Weights of a small transformer language model.
Size: 10 layers, width 96, 3 heads of 32, MLP 256 SwiGLU, vocabulary 4096, 1.89M parameters.
Training: a variant of Muon for these matrices, 137M tokens.
Each number is 128 + 24 x the weight over its row's rms, rounded and kept within 0 to 255. Layers, rows and columns count from 0. Numbers have three digits each. The size before them is the row's rms in percent of the matrix's.

# layer 2 attention key, 96x96, rms 0.108, rows 0-67, columns 0-95
109:145111116169122162120140116147142085165121114091119121094153120117093092062142168123111161109115114162134141144154115122119156101119087141101141164156169122140180145123139111139143132108162114113101123108110143144143136132121100165163109145090137123152166125131073122137114104111162143094
091:102125136119096153090091094116094113103143112104141118101138112075155156103159127138098124119101128125129099127143080131136169111110116115120108137117132107146147113106138106143144099109179097150090151102139167112100129128135065171103113133108155105154176130123083163103139149125115127146
064:131136183108100130142106111142151130134148127110064148160115133141131122112138173106148134163140092119119170154181153140102125180126181162126100125141091136118128121113104145113103153127152123145135189112103169105156098111163114130119158135123140161124115104113126132148083137136123142157
078:157143124122180115122129102139121120103178137150131103120108118125113162136129133124139134168105075173135121134094122096077110108119162099130108113115112166122117151146079125074155131126126136153149071133134152127097162131130092130160135116106105140096111083109126113129165100119176123113
087:095112121115127109159148140113130134156127134140113174174120128175095169146118164151101110149138116082160164142120120116147122154159143085165167141133128149113078107138149120171092114106118127104098138122126135122111154150122153095123130158123130159147103140125131165136103115155058096114
078:124110122119110145151121132131159141150144122139102136128122124183103154129159068163154133097124137116128069113165121131132122075109082114116100133133181122124137123101128113129135148139135124097123080153162118153147110135142152156109202157148134157184129126116142110127121115142151159153
089:120120122096108129110106082125158092169104112151135118118133147098109094150135095176155109098075165115104149091088127147106123122105136111163144095089096120164099155142160093162081137128134124111153136158130086146148127117137167141158139136127107151150159141133118109112107105127154140120
083:133112147136111084110125123143113145107138124117116112105115150143102110136146145139188135101153175139096163114124169107138131131110160117128148107103087078129109112177153116147112132133141142136130143101145122114132102093140121145177143092116117124164133101196186167084120126101147131127
107:125145177155116123158130141087099152138161115118141119134109171155097142109151138140147156122169126114129166103077118153127161144137114108108134153093096163151120119120166098154096157108135077131122192124147105107125140133138141124126126118125122144150112081083157165127093128095117123098
111:144136089124110119133116082142100082099105063151162099134141124096134128129149133136107088150102154146109079125123117129143134081104108106130116087171119118120089134080085124155164137113113129134157113160115143119162106111121149180117126110090120145116106142117148117100132158109150123152
096:133109118096130126127146152129125153174067106130130143129083114159111072117110128156177158131139115094126119128158124129140141149110131139153122101128140135192117145139070128116130120104128153108117085073113107124098193101109136103143118109102119110116136121135143149133091104109105125091
100:075126145092150110108149107145107081100075151140158138108116171143178153139139122113143173140070110152110100088152068106147124112121124118133140151098112108125135149103124116099132150101129136113136159154103137101146131150122103137133106142089118106123175091141129110128117162112114119115
102:104135192146118080163155119122139149152142096112109167148158132154134125152110141115107131107116116100106107127120146085144132144130200118149142116088140193098140104147109157110123154159104112108117127141133147126128160138120138115154138172142119145100118121140161137100162159129100088099
104:102093172135107108205152158141138156142142160125131138068114129147117095133113162130157111138130143159116177153080122128104132092142126109137149111132127127105130117141095159118077156146142112176133139150126134148104175148136138106133135154137121105112154145123090160162126141137121139165
116:115116165140144137183135131130131125178120168111109146152175170126148118155129105085110160135158145121086159160136091103127105114189132110124115155142156111093145145152103112109136117102111150172135110104112156100134127151167097167117120123115102114118139157095158128125141118102114096111
093:100166157119128157134145151146145160154128115077126112168128129123159112123161123130148128149144158148162137109138130078153156117105172097121150111092122123110141121127130092130139144160157145201124115134154132146146169121125103141107122079146103131136128114103081138137140089105118116191
084:108091131127143119142129154113140139112138152127120163149159099127127150184077130119129114111127173098128140167125136139137132107128108115125114107139134131171137055125187119142134140121107150085116116159128143144143085158150132157117130144138172140159102171133142103081135098154113182131
089:166107142146114170167126158096133128143159115162133102088165115145114089096153175084127150120129145156151128130118164113110103141199115143112112105130150136147126089099121102155149125122086104141117099148128126117149165133109135138137136129140134159096125095107154091176112133156132155105
110:135144131161125132094108088116123122107119107095125124122118127129120113118147125107129127113110085127108153123117099144147174114123099160095085161094107077145166110120149152151105114104132084138097157141157164115106132076135086169109135106096121104134155129098087169119087133137162130160
082:125156105141149120129113097147121132106141087150134136087100156074149153110126063076110133141108095173100105155107083117114132114127121152114077138143123129124140163134148113119138117108135130185108124137130096140128120093114101148125127131118121100160165142153095089115110134144179160132
086:127154080119173105121086116137087118121180120109140128168118126105149146126133123113140125159114111114159100106111107175125127107152118106108130136133097107106107192178108152105098135129160145154145161129122154136148128150150107164145144128087124107146118134116086159103170093091147119138
097:119140175123105114155133159104111128122126117086125162171110159197116111118086137131122128138206141111111178161105181114108131143103112166130145094128122168114141121109156141116126147124127138110120106105114094133109096132121133123147126154130142134097121084105150122140120163133126142079
101:128098120153105149119120148103106108141135137134116124100129118163110130111157162119179129137136124091176114105117117164096129165161139109070134184084135141127149130103137139126168141131143120109113150139119174128107160150136109133085153121151176158130143135112158100157142110158100072116
101:148116138119145157145109136114121132184147152090132135144133135158116108116136133109122153110134163105156186112136193127185114146182106124140151099078153177112118116150128115140100136164145131138103156112143163108115128153145166114124126165126164125171092127136128116127145105145093118110
102:141136133171124159120089140119091115136142101129108123067114162145160136095144114141133158151097152137162132117137101141111131135168113158095098113101126165098108090103125118160144106144095125089151164117137158100101114158131125130159103101070127099140156140112160122122137129153108075143
101:109135154176122164125131146104151194118123150141133117127122132185127101138099110134142156119137091092125150131135147123125113158134131143164125129110142147074093067121126133113129122151100127084167151146127118105114139126159101121100101136143152150100109129133176101170133109109069102136
120:093113148106145169146114157130124111142119129099141146130106094150134106162078162155080145157123169133127132121109145118124172093139095117144147126132158119100149119135126129114124160111127105109163125108138104108112050123119155102095151155187148146119134118119133154124133165163112103172
092:126142144113100172119123141138137123137132104193112109124105125104147194145139127138089137110119079128123149108112138163129093171141113120119157121106121118144169123130060150117146108140111131124144094138165131137101155133113139127121143076120115126122100177158123174136180108087142123128
110:146109119175138109113116073181109106103136093151159158088111110071110104111157136133133084110102117142132125085116127154134142115126152179115135143097166143159131115120137159138107124120145125085127141135142129140137111069144118163161144186132120160114148155136138094119134108116117131128
101:108134136133138129162144138135155149130129138119147171151129136161145134158120166141169109178202107124149150125092138087128094135126148101127159119139132128119150098138169175122146121132103166148105146129101119099110148142155147093068106124150121146070135145117143146137133126138130131071
101:110148115091109171115122128091111113118151148163150147104124185113129116112106118135104101070122149132114107134124125101124120164107108096122098131113141100151091088111144144149086119146144164113161167110103097123164148123073099153153127121161128139145125136112158101092133103092152090124
091:078168114130116110139141170155096170161151147130095126111109139128133151094111144131110149147174134089134173194079126129126130107130113132087133153098125115109087144111141124135129106134160109150112120143105143102085148091113102132141115118157142108154089119145133154107169101108133147106
089:179125099126104146122133123133099156115113120118164098094114087093111126163121115143095129138140139126103126126123137102118143092167149136102097126055142108116199143150141151084128115108126146166138126079107133103095137133127092138145147114115155140148136132141087145101111133088095100137
097:129127127123148150100139108149141118144133112106156165153138134138102152135108089135166080134116145101163112094153098098106151106158089097140119106171122138160091128172132106138138157172118132146179125099128115118128132112150109165148143114107075141120158118138133136153099115161191138150
085:112162130134154124139138161142115145100122198116153148115096139163153099151149135141143148088152111160108134133130148123103096160124115136166086148128140162129115153112104133150110149112095155118119171146165117162144201118142117131114101101144140131155084071126148142123103140111108112140
098:139099135140062128157152142074101177145163117123111103103086130134139122095137168153135140102165128116094160129121155113158163123120119116115121148111133102106143131103174167167104165115168134111132103126105150113145146160118116127138132132122140169141179134122125168115128103102090115117
112:129127097146124121141137136117125171106152114114071097097130126107137113092134118063107159125137119134121157144132154096137177138119130148137138127078093114081160091098145168097131128109133111101125118104109168090132167132113132096122123157146147116146121116132094111119134167108066116103
082:099108151117107100106093117126153140156124098160134140140166121119179112177124131152134128157141132118131081115171102118127128149131148117126168166135088097135134136156105088114139141093097168113147114135088133143161192101141129125145129120120094135170121159159112150138118175112164138132
087:124152079152134116118142154163123173135082138142144147132104117140131125095143093098145131107098096127149108128159103116086130148118157153178110138104126189127174119082151091118090123105117119154133117144119128144124165092139105117127096153138097112148136091099105117132138097160153119164
095:123138122145131102161175133141126100112103108147119146114139176158126084129126148174139132140115120128136129109095093088074114106148164117099112113151122152193100139143104123150155161132104153167172136164144163133117087119149105130147120091098123133137116113146147150094119169109149108133
097:109164114180167111152093146084094122133125152086094131119135140143128097093129121080120175105126104105131135125132166148123177140100131145148141117131138112114125117117176163109125152085126111132159142131131163073152154125111155118102120145172139102168106125119125102132120150145088138103
112:157138137143132099153113102083140122121111142141136148143137120085108146117124109110154151133110102112152114112109130153073125135190120126159135146125101161120141107134166148112107121170087097104110141115107125131133089121132172101128154157144169105162110105091092084124093102128135117188
096:157132159102145142115119156162130113083114170140140159143136169118165189087125099118140132122125146089096135156143137103149066153091148179110090147146117146130118147117143138131108141146156128087133107117157139119124084153106150135142153158141136147169121104094119096137112153130139145142
085:111135137103098152106144126110155187134159132105089092121115107127192162074120146130102120160137136127157147142136150123173119131129102124142167106103150146077092109106128169109106114107112123156136091125094129099158130141151118118147151105152120118081114165105127121107121151158150122107
099:137136143122096127136115144112110110137124151092163153159159086085093123108144111109065113102126149087151132126083098150139112184132084086159132115179136124111125121144131142129119105130093134124143105160148144134134114095126137154135151076126148162136120124145189128114125119161133155136
104:112142131133121153089127106099172105092137146114102121142139102123144143092096156154128077136140151116124148126122113101161128137093097129103190151114130110133097100099114092145138165135118128142135148121116187137113138151095164113154183149135148134110089110190120123146099110156129135139
099:121138152146122157176110127109124142123129123153117095081123139108113077120135126119109101106134148153106141096131141098113113111089108131168174098119122156106128131126152151176108151153146113074103142130146100121143172114107131133119160143158174089106149182138104116099137116104086129092
095:110111137133152135185149142137131119147163131143124119144121140158090133131100102146123140125105127116135108172125132122088135087168091160158082137113122192156146128108161125124098104127121104141112068105144139106117120148141102132097146157162141139074142122113128152104112124120176179147
098:154120096111073128113138093142158111142121109113140109150136097107123148108121143149129109119123131138174202106125101166159107111170145121083103163155120097151125094144123123132152172131152096130182173089109090142129091099119116131147132115095119127104132121131158137118138145162140142137
082:142142109081078051106121098132125144140138121090111109127132142124121174118111126134139144104096109164106149116092128152102152115119151142110073119173126100103134146148112154090125131148110095131143104136177127175105105149121105110157149124130100152118116104101154129141154158115133144163
082:162114141141106095122149119105133180128175098145079113105145085139156122118166170161105158146111149175118137122125161151159128154146121124101150164094121107134145131125119146095147091124124122147100151114093120075125093149143151113143119124134161129095119148153105104094103135126102083137
093:128098132111086067120155124138114164128106126146129095088110150144172122141111148150105124130075129128124097132107138168104155133125153144122110108064143130091141125108150163122136118079176136114095097135130107127094110149128112110140116096108176116129167111116111113106172146146099124134
067:104142151135146121128142113068146120125130156127117116112116134154160090138144165087155122104171089081097121131169136102134114147121145142134126155162093132130136113108083142105116132123178150079113129145070121149145132108156134117142134084166146146101148091118164133115131156103112150097
077:120148117169151154090119126093111114111109092121182134111150087138148144121133103110147131130153148054136114146138056153128133118137105112158121145143108130136150119124156097161102138108102143183125168137169148096170133134133133155124129137121106080127151108122137130131113125173138149147
094:132137097113151159189130171149134149163119137133143166128084101120124157087145113098104106099137093124154175139140124140108129117134137159143086140101145154109129101132147116120118137139140107150153140139125126121112166142144158099112127168167161091142110113090098098145124122179082101149
099:072131166134125115131150136107147104075156115099131109127144169151149100109080188149159113136102135116111106108099146157140122137134118102129158134157094130113142126156149129121161145127069133156092139158102127113113120145102163140138126124137144147117100122150140092092140130074146080117
105:123179115149170130147099152095117131126149163097130161156106143149112115108108115107090157121135118119171118147137118162084125133129143153140098131112160168084143102150164102088096140141146109111143114125119123157141142138113117131140119159142146094140109145094115098155146102174083072154
108:155130087101148096106101121149101096104112092139103105114095133127114098139155142184126099116109142141091127107135126167139130129144135124154132099159134169135126132137109104121068123100150066112126150162112092140149165148121156127149091148134136128176127175122116089146120125122167113147
104:116123118143142165139111143141124173109136140125151115110108130122128142132119131160141122123096124153117139101135135150167167121107141106143084147090135077194123155098130153165163122067154136135105086103148145079123145153116085114129132101112123090132128078096144128151154157123157145141
121:107114127144071124122133152141134129114142120150147104127146150088148147112082168110106087114127170104114144142151140153130155133137081134123077107123092104152144153148097146158129144128125157135136111139101098146167101178106108127186163145118089155098124130130111139162119108099163102116
103:157162125093139115150107104163117111127111119139124102160126127163086125170158144143139136140125126107154165096128104189089080165165096131135116131182137143108128123143090132111087121135120072108115129142133145139136089103160141104104091129124141125091123131105112151141156124122093127166
112:123104122114152141103145147122150127125099135150179142092115174136119090132123116164139123142140167142113110111162134155149169160162111135107124123160154135152139142116154101190125146122100144121149156158127088178133118154156142087191152125127134129110128088098136129144161136159137162157
102:126122122152126151131110161093142115089142102090116126128155132123054117119137131171134163136147146116155146123130097116142151150124125161075137127130157115156136155159172160110149128169109110121133163130159144130134092080111148112090141124172128124142104136084112131131094145184102106123
123:110082144141121156090120166093150131128151123132138130134125108156186179138084144170122147127109140147132092110117110141171126125120119113098129166108098110164174133106140124168129153092135175156122135076123120098133122109094143104175157124135104104131159101108125134144138125134134160151
096:128152104165139110118123089101195134125113168135142106148107112085126137125176108111122143081107162074127127102107164137112163097104132118137116177144166137116096149132113083145113128148133151137131137163146110122146125136127101087152111131125132135123077099118157121143120169094146118104
084:110140185128158105136154130127112149150096171119130111101141128127133144059112137139119132067167140110151098106122111098119117099095124132154078161109154135150157128126099162129150120135119132118135116116172077173153133120140160074076102115119137144119134121113137130161117135122112147131
077:137097150151146144137122157137112116159105090118080138159153130098121135111175203141145141135127153165143134072151113100111130134121149127139165122056134132106129105114133166085136106148106105118146098104145121109128160135178131116114123161162129137110150125138087108148130144110112129106
096:148093109134156154114127148131110132127092113145158169085116156142120106117141174112137144175109129135099146106124132183109121134161105156140129128125099136119136140150174145133134112119058103126135129098120174128158131112141098108125137139149127135188127134070138147136165112143081106096